Each number is 128 + 24 x the weight over the matrix's rms, rounded and kept within 0 to 255. Layers, rows and columns count from 0.

# layer 2 attention key, 64x256, rms 0.0794, rows 0-63, columns 64-127
[[102 113  99 111 106 130 110 158 141 136 142 121 163 164 151 115 153 154  96 137 148  91 140 124 137 110 150 111 148 110 117 130 139 152 155  59 159 143 123 126 118 146 143 139 134  97 127 114 112  95 142 125 146 136 121 124 148 145 139  90 168 152 102 154]
 [128 108 163 158 147 128 158 121 133 163  95 142 147 162 116 102 117 143 137 132 135 161 126 147 124 172 140 129 105 156 146 152 142 153 158 114 125 137 141 149 144 141 114 116 145 133 112 112 142 142 156 143 133 120 122 106 109 109 107 127 111 111 123  86]
 [144 159  81 112 161 114 114 109 109 112 132 140 149 138 109 165 127 110 148 133 115 143 107 121 128 102 139 171 111 102 117 117 132 137 142 106 151 113 146 133 155 161 128 124  86 114 112 123 105 119 137 133 141 122 105 126 110 135 140 123 123 130 118 151]
 [144 133 139 184  83 123  99 106 161 139 190 135 136 172 157 131 126 146 161 106 109 100 106 107  95 161 134 118 136  90 109  99 113 113 172  84 147 114 132 142 130 112  91 128 128 131 134 118 133 158 139 113  91 111 103 119 150 151 110 122 140 179 150 184]
 [110 118 154  94 141 142 158 118 165 119 137 106 155 119 118 120 120 130 129 126 104 125 122 137 197 132 155 150 115 165 134 152 144 145 124 130 118 143 138 153 142 128  87 123 135 141 131  92 145 125 121 139 126 126 115 108 141 126  87 121 143 129 137 129]
 [ 93 167 144 180 103 140 150  66 124 115 174 151 130 136 125 148 108  89 140 114 146 105 152 122 118 120 145 127 159 166  85 117 120 152 116  98 153 125 108 115  84 130 178 114 110 115 154 145 137 105 145 108 135 147  82 138  73 118 124 153 135 143 179 162]
 [114 162  88 123 128 157 137 146 105 191  92 135 125 153 148 141 110 144  89 174 120 153 107 114 132 107  99 120 145 127  92 116 117 142 132  76 115 109 152 139  96 111 113 142 107 140  85 139 117 151 143 136 164 148 142 144 144 140  96 137  48 143  90 128]
 [ 89 183  90  69 123 165 123 169  91  94 108 163 130 149 139 171 151  82 135 140 153 112 125 105 139 132 101 181 169 143  82 115  76 163 150 144 161 121 111 142 130 202 128 118 131  97 151 110 121  90  97 109 135 171 127  69 123 145 141 168 111 159 146  81]
 [165  95 155 142 115 119 126 117 123 169 175 164  99 190  62 152  72 152 113 110 131 137  99 109 102 145 109 112 112 111 140 102 143 116 100 134 135 155 128  59 109 103 159 103 125 121 132 139 115 136 121 163  68 173 115 137 108 125 118 137  87  81  84 120]
 [151 193 152 118 155 173 123 152 153 127 183 127 116 162 123 115 105 168 103 178 152  70 141 126 139 161 157 117  81 102  83 158  87 156 129 161 145 115 133 100 123  72 127 151 118 149 127 161 173 169  88 146 116 137 146 131 152 109 111 119 113 135 172 160]
 [161 116 149 123 157 167 133 141 176 165 170 120 143 179 101 158 120 161 106 114 167 112 121 139 119 107 123 135 136 156 143 157 134 129 114 135 138 175 155  96  93  60 103 136 136  92 173  80 157 107 143 160  99  90 142 156 157 124 151 163 137 148 136 124]
 [124 129  73 126 108 125 123  98 150  62 119 150 117 122 150 142 174 116 157 152 132 123 116  97 154 147 164 152 141 100 138 106 106 113 142 113 120 137  99 159 147 119 130 125 103 105 128 120 148 185 126 144 138 162 137 141 142 101 165 122 147 128 156 110]
 [104  64 160 149 132 142 106 114 139 106 150 110 154 144 167 164 132 162 137  87 163 125 140 131 128 115 134 121 116 120 182 157 154 132  70 129 126 146 154 128 138 107 131 136 145 173  94 103 162 115  63 114 139 105 157 104 160  89 103 129  51 148 129 134]
 [111 132 158 141 128  98  98 176 135 104 128 131 119 103 129 153  99  90  97 146 142 172  74 126 113  93 102 151 113 120 151 143 123 161 115 121 171 125 158 103 133 108 122 146 143 112 160 136 112 142 169 146  85 130 130 111 131 152 141 132 144 180 110 173]
 [152 109 125 151 179 128 101 108 104 107 113 114 127 110 107 163 123 121 156 166 128 123 121 139 129 128 138 138 114 101 137 117 142  99 136 144 129 212 117 102 124 149 116 128 133 121 141 140 120 112 154  81 127 163 121 134  50 145 116 125 173 147 148 109]
 [143 135 107 103 109 118 139 109 155 120 157  95  98 160 127 117 121  89 160 138 144  57  87 109 123  62 147 150 146 120 135 119 111 101 112 143 103 156 132 139  75 159 112 126  81  99  99 142 138 130 120 127  73 103 156 157  88 110 143 120 142 167  76 152]
 [148 133 111 130 128 122 103 113 111 118 163 145 160 131 126 127 145 140 134 130 140 149 128 146 131 103 130 135 151 163 132 111 152 169 146 113 140  76 126 128 140 133 160  88 148 128 112 128 136 148 111 123 149 112 116 132 154 154 124 121 114 130 139 146]
 [115 150 145 126 154 166 143 145 145 136 117 116 113 122 100 116  90 108 123 142 128 131  92 135 147  98 111 127 109 136 118 161 162 114 115 153 132 134 147 146 114 152 126 123 132 119 135 141 133 131 133 108 109 155 145 141 131 143 156 142 125 129 156 111]
 [ 99 114 122  97 145 124 144 132  99  90 120 171 107 122 111 147 139 134 119 139 102 122 128 158 113 126  95 113 118 164 139 117 128 147 116 114 149 128 146 112  80 118 151 121 120 134 140 133 122 110 128 110 105 114 141 146 132 114 151 154 135 145 130 105]
 [ 83 137 136  85  80 142 152 121 108 135 130 128 140 123 145 103 172 111 108 132 141 133 153  89 117 111 114 121 123 144 148 105 173 131 136 120 134 133 136 131 105 123 115 124 109 147 114  82  89  99 115 145 111 123 136 163 113 113 137 108 117 147 134  92]
 [ 84 167 116 164  93 133 110 153  94  86 124 134  93 124 106 144 104 129 125 143 106 104 169 162 111  98 126 142 159 154 123 129 108 150 122 126 134  96 102  95 132 147 178 138  80 118 140 120 119 112 127 133 188 138 121 103 106 178 128  90 151 102 123 125]
 [ 87 155 130 144 145  82 153 144 114 115 150 152 121 177 136 143 149 111 135 112 102 123 126  89 112 105 130 113 147 151 127  61 149 114 174 110 150 114  95 175 155 133 123 143 142 124 123 134 111 130 102 121 138 104 100 140  95 123 164  85 130 127 159 151]
 [ 86  94  95 115 118 153  96 155  79 111 133 115 147 110 127 164 147 114 111 142 144 102 157 140 123 123  99 161 175 119  98 149 102 157 119 134 174 123 106 151  68 156 125 110 101  74 105 128 110  49 139 138 112 137 122  85 100 124 134 143  96 105 122 113]
 [108  94 142 126 170 145 171 119  92 198  97 122 121 117 135 113 140 139 140 104 138 174 123 151 150 129 143  99  99 154 155 105 145 119  86 146  77 117 209 174 127 143  86 153 186 149 126 163 110 149 137 114 157 122 134 119 141 104  96 111 113  98  71 142]
 [139 128 123 137 122 113 131 108 159 121 137 150 111 139 157  99 133 104 144 132 132 134 138 147 119 167 129  96 145 142 145 160 142 100 133  86 113 143 139 115 119 151 132 125 131 142 173 161 150 158 124 113 163 123 112 125 126 130 112 152 115 179 169  96]
 [117 124 155 116 181 131 168 108 111 174 128 152 105 157 166 104 147 145 126 115 180 146 156 141 121 129  92 125  87 121 192 145 171 111 119 132 113 151 132 112 157 127 149 134 134 134 154 156 127 138 138 130 156 130 156 130 114 123 114 155  45 110 145 130]
 [148 116 128  62 122  98 112 138 117 123 139 115 114 121 176 142 118  96 164 123 162 118  95 151 166 120 130 124 129  82  92 129  90 108 152 130 109 108 129 150 133 152 119  95 131 126 121  85 119 155 110  80 207 125 203  95  98 110 129 154 156 133 113 113]
 [142 127  64  49 142 131 168 162  94 115 135 144  90  94  91 107 145 143 134 112 121 110 137 149 188 142 140 123 178  74  71 135  89 124 167 149 124 104  66 141 141 163 135 101 141 114 147  97 153 159 147 102 140 135 150 107  86 160 104 174 118 143 128 110]
 [129  94  93 132 113 125 114 140 144 148 118  93  84 102 180 128 141 140 157 166 139 117 120 171 120 112 121 130  97 129 143 167 146 132 148 135 129 128 132 148 119 151 152 129 124  78 107  98 123 131 160 137  89 150 144 154 105 117 137  86 122 113 143 103]
 [ 97 141 171 105 160 143 129 146 121 124 113 131 116 163  89 110 130 174 124 125 147 149 126  93 131  69 147 115  95 146 159 100 157 102 105 140 112  99 129 112 137  96 143 158 121 151  75 137 136 129 131 100 129 162 121 120 150 143  92 146 186 123 111 110]
 [126 153 135 143 107 105 142 111  92 110 143  85 151 138 123 136 129 109 136 112  72 117 107 112 112 122 126 131 112 126 115 172 151 168 118 144 148  95 150 124 121 119 140 118 150 167  75 105  76 141 106  92 135 162 120 116 130 143 118 131 113 126 145  99]
 [165  91  87 108 137 182 138  93 161 135  89 127  98 120 115 127  89 121 133  64 157 120 121 132 156 147 175 149 182 108 132 126 173 126 131 127 108 133 135 133 121 127 120 120 165 160 105 136 134 158 125 100 131 128 110 133 107 131 118  93 100 133 189 140]
 [137 140 129  99 121 152 117 132 112 130 147  81 137 125 100 111 146 107 150 111 161  93 131 124 162 115  94 131 129 128 137 163 107 103 120 141 131 103 106 125 112 137 120 156 145 125 124 141 135  91 126 148 104 118 127 117 122 109 133 153 115 102 129 127]
 [125 115 135 142  94 135  89 134 115 128 153 135 116 122 127 107 122 141 125 137 146 181 120 103 145 131 143 121 152 170 137  93 154 134 150 115 139 100 147 130 138 115 121 113  93  90 147 135 144 118 126 123 124 109 127 160 114 156 149 114 177 130  86 129]
 [ 88 120 113 145 140 141 154 142 139 146 108 136 120 148 100 136  69 141 124 125 122 119 161 132  88 113 157 163 103 139 122 122 140 112  87 117 128 150 109 153 127 122 123 106 128 129 155 134 114 124 115 100 146 129 145  94 146 131 164 129 112 135 118 154]
 [116 123 160 111 149 103 161 120 155 119 117 143  97 137 130  88  69 116 124 138 121 113 117 116 148 150 153  97  81 107 102 161 119  95  93 174 113 180 132 109 143 120 111  94 145 151 123 106 148 135 125  83 130 131 131 104 139 110 123 114 132  77 176 159]
 [158 153 149 111 104  92 131 140  96 111 103 145 133  98  96 118 131 152 150 117 102 153 121 111 104  92 147 133 160 100 107 151 147  87 108 104 135  90 156 164  79 116 127 107 128 134 160 128 185 114 181 146  92 105 111 143 157 116 113 140  94 149 142  88]
 [138 132 108 161 144 114 152 142 149 117  76 114 108 100 136 144 150  90 125 204 116  55 147 138 139 175 102 160 138 119 130 135 169  97 131 131 147  85  89 129 148 127 161 119  86 155 135 145 116 100 144 120 133 126 121 137  97 134 130 104 124 133 144 140]
 [115 121  76 136  98 175  75 171 116 117  76 165 157 120 143 181 132 106 108 140 148 114 135 110 114 132 126 171 182 154 132  55 129 137 151 105 143  79 130 127 136 155 142 127 153 106 128 148 128 113 143 148 147 144 137 155  85 124 124 132 135 150 163 156]
 [154 120 150 118 175 134 119 162 127  99 123 157 137 147 119 187 188 136 134 170 134 178 116  98 108 121 137 125 168 125 148 149 168 137 138 116 181 108 169 112 128 142 154 146 153 103 130 122 131 117 173 131 114 130 129 127 139 159 109 121 112 143  95 131]
 [117 121 171 144 133 125 112 123 170 170 142 139 101  86 104 101 115 154 126 150 124 138  96 141 143 124 125  88  89  84 164 170 153  98 128 121  98 197 106 122 142 111 118 125 171 132 117 110 146 161 163 117 122 123 176  80 130 106 106 104 134  92 140 129]
 [ 98 157 146 125 144 106 146 136 159  94 111 117 127 156 146 101 109 121 147 104 136 134 146 102 134 107 160  97 113 136 118 123 169 129 103 155 122 147 134  93 104 122 149 144  87 132 162 123 170 165 115 132 140 110  94 105 152 118 109 134 139 138 145 138]
 [ 77 155 120  90 122 146 119 115 120 116 146 136 149 141 147 112  90  84 131 124 151 126 128 102 137 175 134 138 166 146 103 131 149 165 156 130 135  75 107 119  88 145 121 127 104 125 172  99 122  76 137 158 149 111 122 156  89 130 113 151 111 121 157 158]
 [139 175 112 141 136 121 131  97  93 136 147 137 119 186 126 140 130  82 138 158 107  92  97 118 138 149 127 111 110 126 110 121 133 126  94 125 118 140 127 130 143 168 101 124 114 135 119 139 169 123 129 123 115 107 146 119  73  84 127 135 113 142 156 141]
 [120 135 129 128 110 107  92 116 138  85 108 136 111 134 142 156 125 130 149 131 166 106 109  97  83 152 115 126 145 161 149 144 140 119 164 127 147 146 144 109 111 113 111 185  95 112 143 125 139 161 107 120 109 130 101 120 144  76 140 142  87 125 118 123]
 [166 101  95  89 132 120 130 154 116 137 123 110 119 120 110 103  93 132 153 164 146 100 179 124 115 130 127  89 142 115 116 147 139 132 111 113 103 150 148  97 127 138 117 105 184 135 174 172 108 150 103 174 101 160  86 162 134 129 153 132 154 144 152 101]
 [135 112 203 163 106 102 136 156 120 115 109 108 101 124 119 122  68 152 104 156  88 161 107 126  94 189 177 100 108 115 125 116 137 124 111 133 143 150 115  94  96 141 100 136 116 143 181 132 175 100 133 136 118 158 155 114 121 101 160 163 123 143  94 111]
 [ 94 100 105 127 120  89 166 118 169 135 138 141 143 106  86 117 119 101 148 118 129 108 121 141 102 157 117 164 116 119 117 101 129 152 137 159 128 164 147 110 108 129 103 161  81 168 151 123  74 182 136 166 170 162 101 146 160 109 134 115 113 140 171 133]
 [128 113 147 156 120 132 108 109 149 130 170 102 128 149 135 122 153 145  97 121 102 147 130 109 131 130 140 140  97  91 167 118 119 120 144 117 104 135 144 120 156 151  96 120 140 159 128  97 102 131 132 132 150 108 165 131 114 146  98 107  84 119 129 121]
 [123 131 108 145 112 109  79 146  91 119 119 157 127 153 156 108 124 135 121 156 138 109 148 127 115 161 131 170 160 155 118 121 136 164 150  87 131 110 139 152 102 131 121 116 132  84 125  98 143 138 114 114 123 153 122 145 155 143 136 140 155 137 109 184]
 [138  89  83 167 134 123 129 147 135  99 129 140 137 131 143 116 141 181 121 141 132 154 124 118 129 131 123 157 128 145 155 124 138 132 140 134 123  84 126 136 161 104 165  80 103 121  87 155 128 172 127 123 163 138 115 150 139 120 123 158 150 120  88 158]
 [110 144 110 136 150 127 124 129 140 178 130 108 124 136 107 117 110 150 130 113 144 124 115 134 140 138 133 111 102 114 152 135 101 129 127 163 125 153 139 120 141 116 110 148 112 158 140 123 140 125 123 107 146 122 111 121 106 111 152 116 124 116 133 114]
 [125 133 146 178 106 140 141 125 121  86 165 121 117  54 118 127 106 166 123 104  82 157 104 145 124 163 141 106  65 148  90 145 105 118  94 135 103 162 119 132 103 112 133 122 124 143 105  99 156 144 127 158 103 112 103 117 115 117  81 135 190 102 147 117]
 [161 120 102 134 145 161 139 113 103 181 151 133 135 100 118 162 176 155 137 111 164 156 129 123 119 116 120 112 163 111 109 124 138 155 132 136 142 146 135 118 123 145 127 137 128 116  98 170  95 152 109 174 151 134 125 132  76 110 125 111 143 104 130 126]
 [ 93 123 122 158 131 130 156 151 114 158 116 174 139 134 133 150 124 128  87 154 112 112 114 108 109 105 135 132 121 107 115 150 176 139 153 126 133  99 164 108 152 143 134 105 102  98 130 124 102 128 118  88 159 132 117 111 125 139 152 122 108 141 108 122]
 [118 120 110 140 156 221  68 127  75 128 146 130 146 143 138 211 125 123 116 147 134 123 122  88 128 127 134 140 177 170 150  64  96 148 148 143 187  95 111 123 132 161 125 177 115 148 121 158 126  81 122 127 151 152 116 139  60 146 130 137 137 106 106 166]
 [123 124 139 161 112 128  80 118  94  90 146 131 129  65 170  99 123 109  92 118 115 113 158 124 156 122 116 134 153 124 126 138 150 107 124 116  82 101 104 110 136 135 112 133  89 150 146 163 124 131 131 152 147 113 122 177 115 129 158  93 107 135 139 119]
 [ 90 159 131 109 166 145  99 173 139 107 128  93  75 133 108  97  82 132 143 136 104  83 153 112 117 120 129 151  89 128 109 166 141  81 123 117 108 145 139  95 164  98 121 160 185 163 173  94 136 135 173 105 146 124 137 133 132 161  91 105 131 151 194 129]
 [119 144 102  91 131 130 179 138 110 154 112 129 127 168 134 126 129 110 179 136 157  95  78  93  94 130 123  96 104 147 126 214 136 148 133 159 116 124 160 118  85 116 136 136 132 124 133 136 126 159 142 113 142 159 143 112 104 105 100 112 138 151 140 138]
 [155  98 113  96 168 132 162 135 109 144 115 125 150 157 141 160  90 105 108 174 147 106 131 118 145 121 145 156 114 128 149 132 128 119  97 143 116 132 135 149 114 170 144 118 101 116 155 105 138  99  95 136 151 105 128  95 136 147  86 145 144 135 144 122]
 [122 126 128 159  79 183  86  94 146 163 122 108 133 142 100 134 158 143 106 133 131 125 123  99 105 154 134 146 148 122  89 110 133 138 157 135 136  85 136 145 148 185 110 120 151 137 104  98 153 114 144 144 131 127  92  84 148 127 120 144 133 110 123 149]
 [112 110 123 139  94 103 133 170  91 130 130 102 123  97 109 121 155 146 156  98  85 122  96  88 136  84 124  88 111 102 113 129  89 136 130 147 145 122 145 154 112  81 131 137 109 121 131 114 132 134  78 137 117 129 126 106 137 135 129 184  86 140 132  86]
 [ 88 147 151 177 134 130 148  78 142  85 150  89 114  93 114 142 151 121 151 119 115 147 138 146  96 146 110 179 111 112 163 162 133 146 141 122 170 130 115 124 147  76 142 156 146 142 154 145 111 148 154 102 122  90 144 121 119 158 128  90 144 140 124 135]
 [ 81  68 104 131 142 147 152 134 122 113  89 165 143 125 131 146  96 111 159 142 116 141 139 139 109 113 174 105 171 115  98  80  91 136 187 132 120 169 116 176  89 130 123 107 156 127 136 133  96 112  64  93 158 177 154 122 107 148  94 146 137 179 117 120]]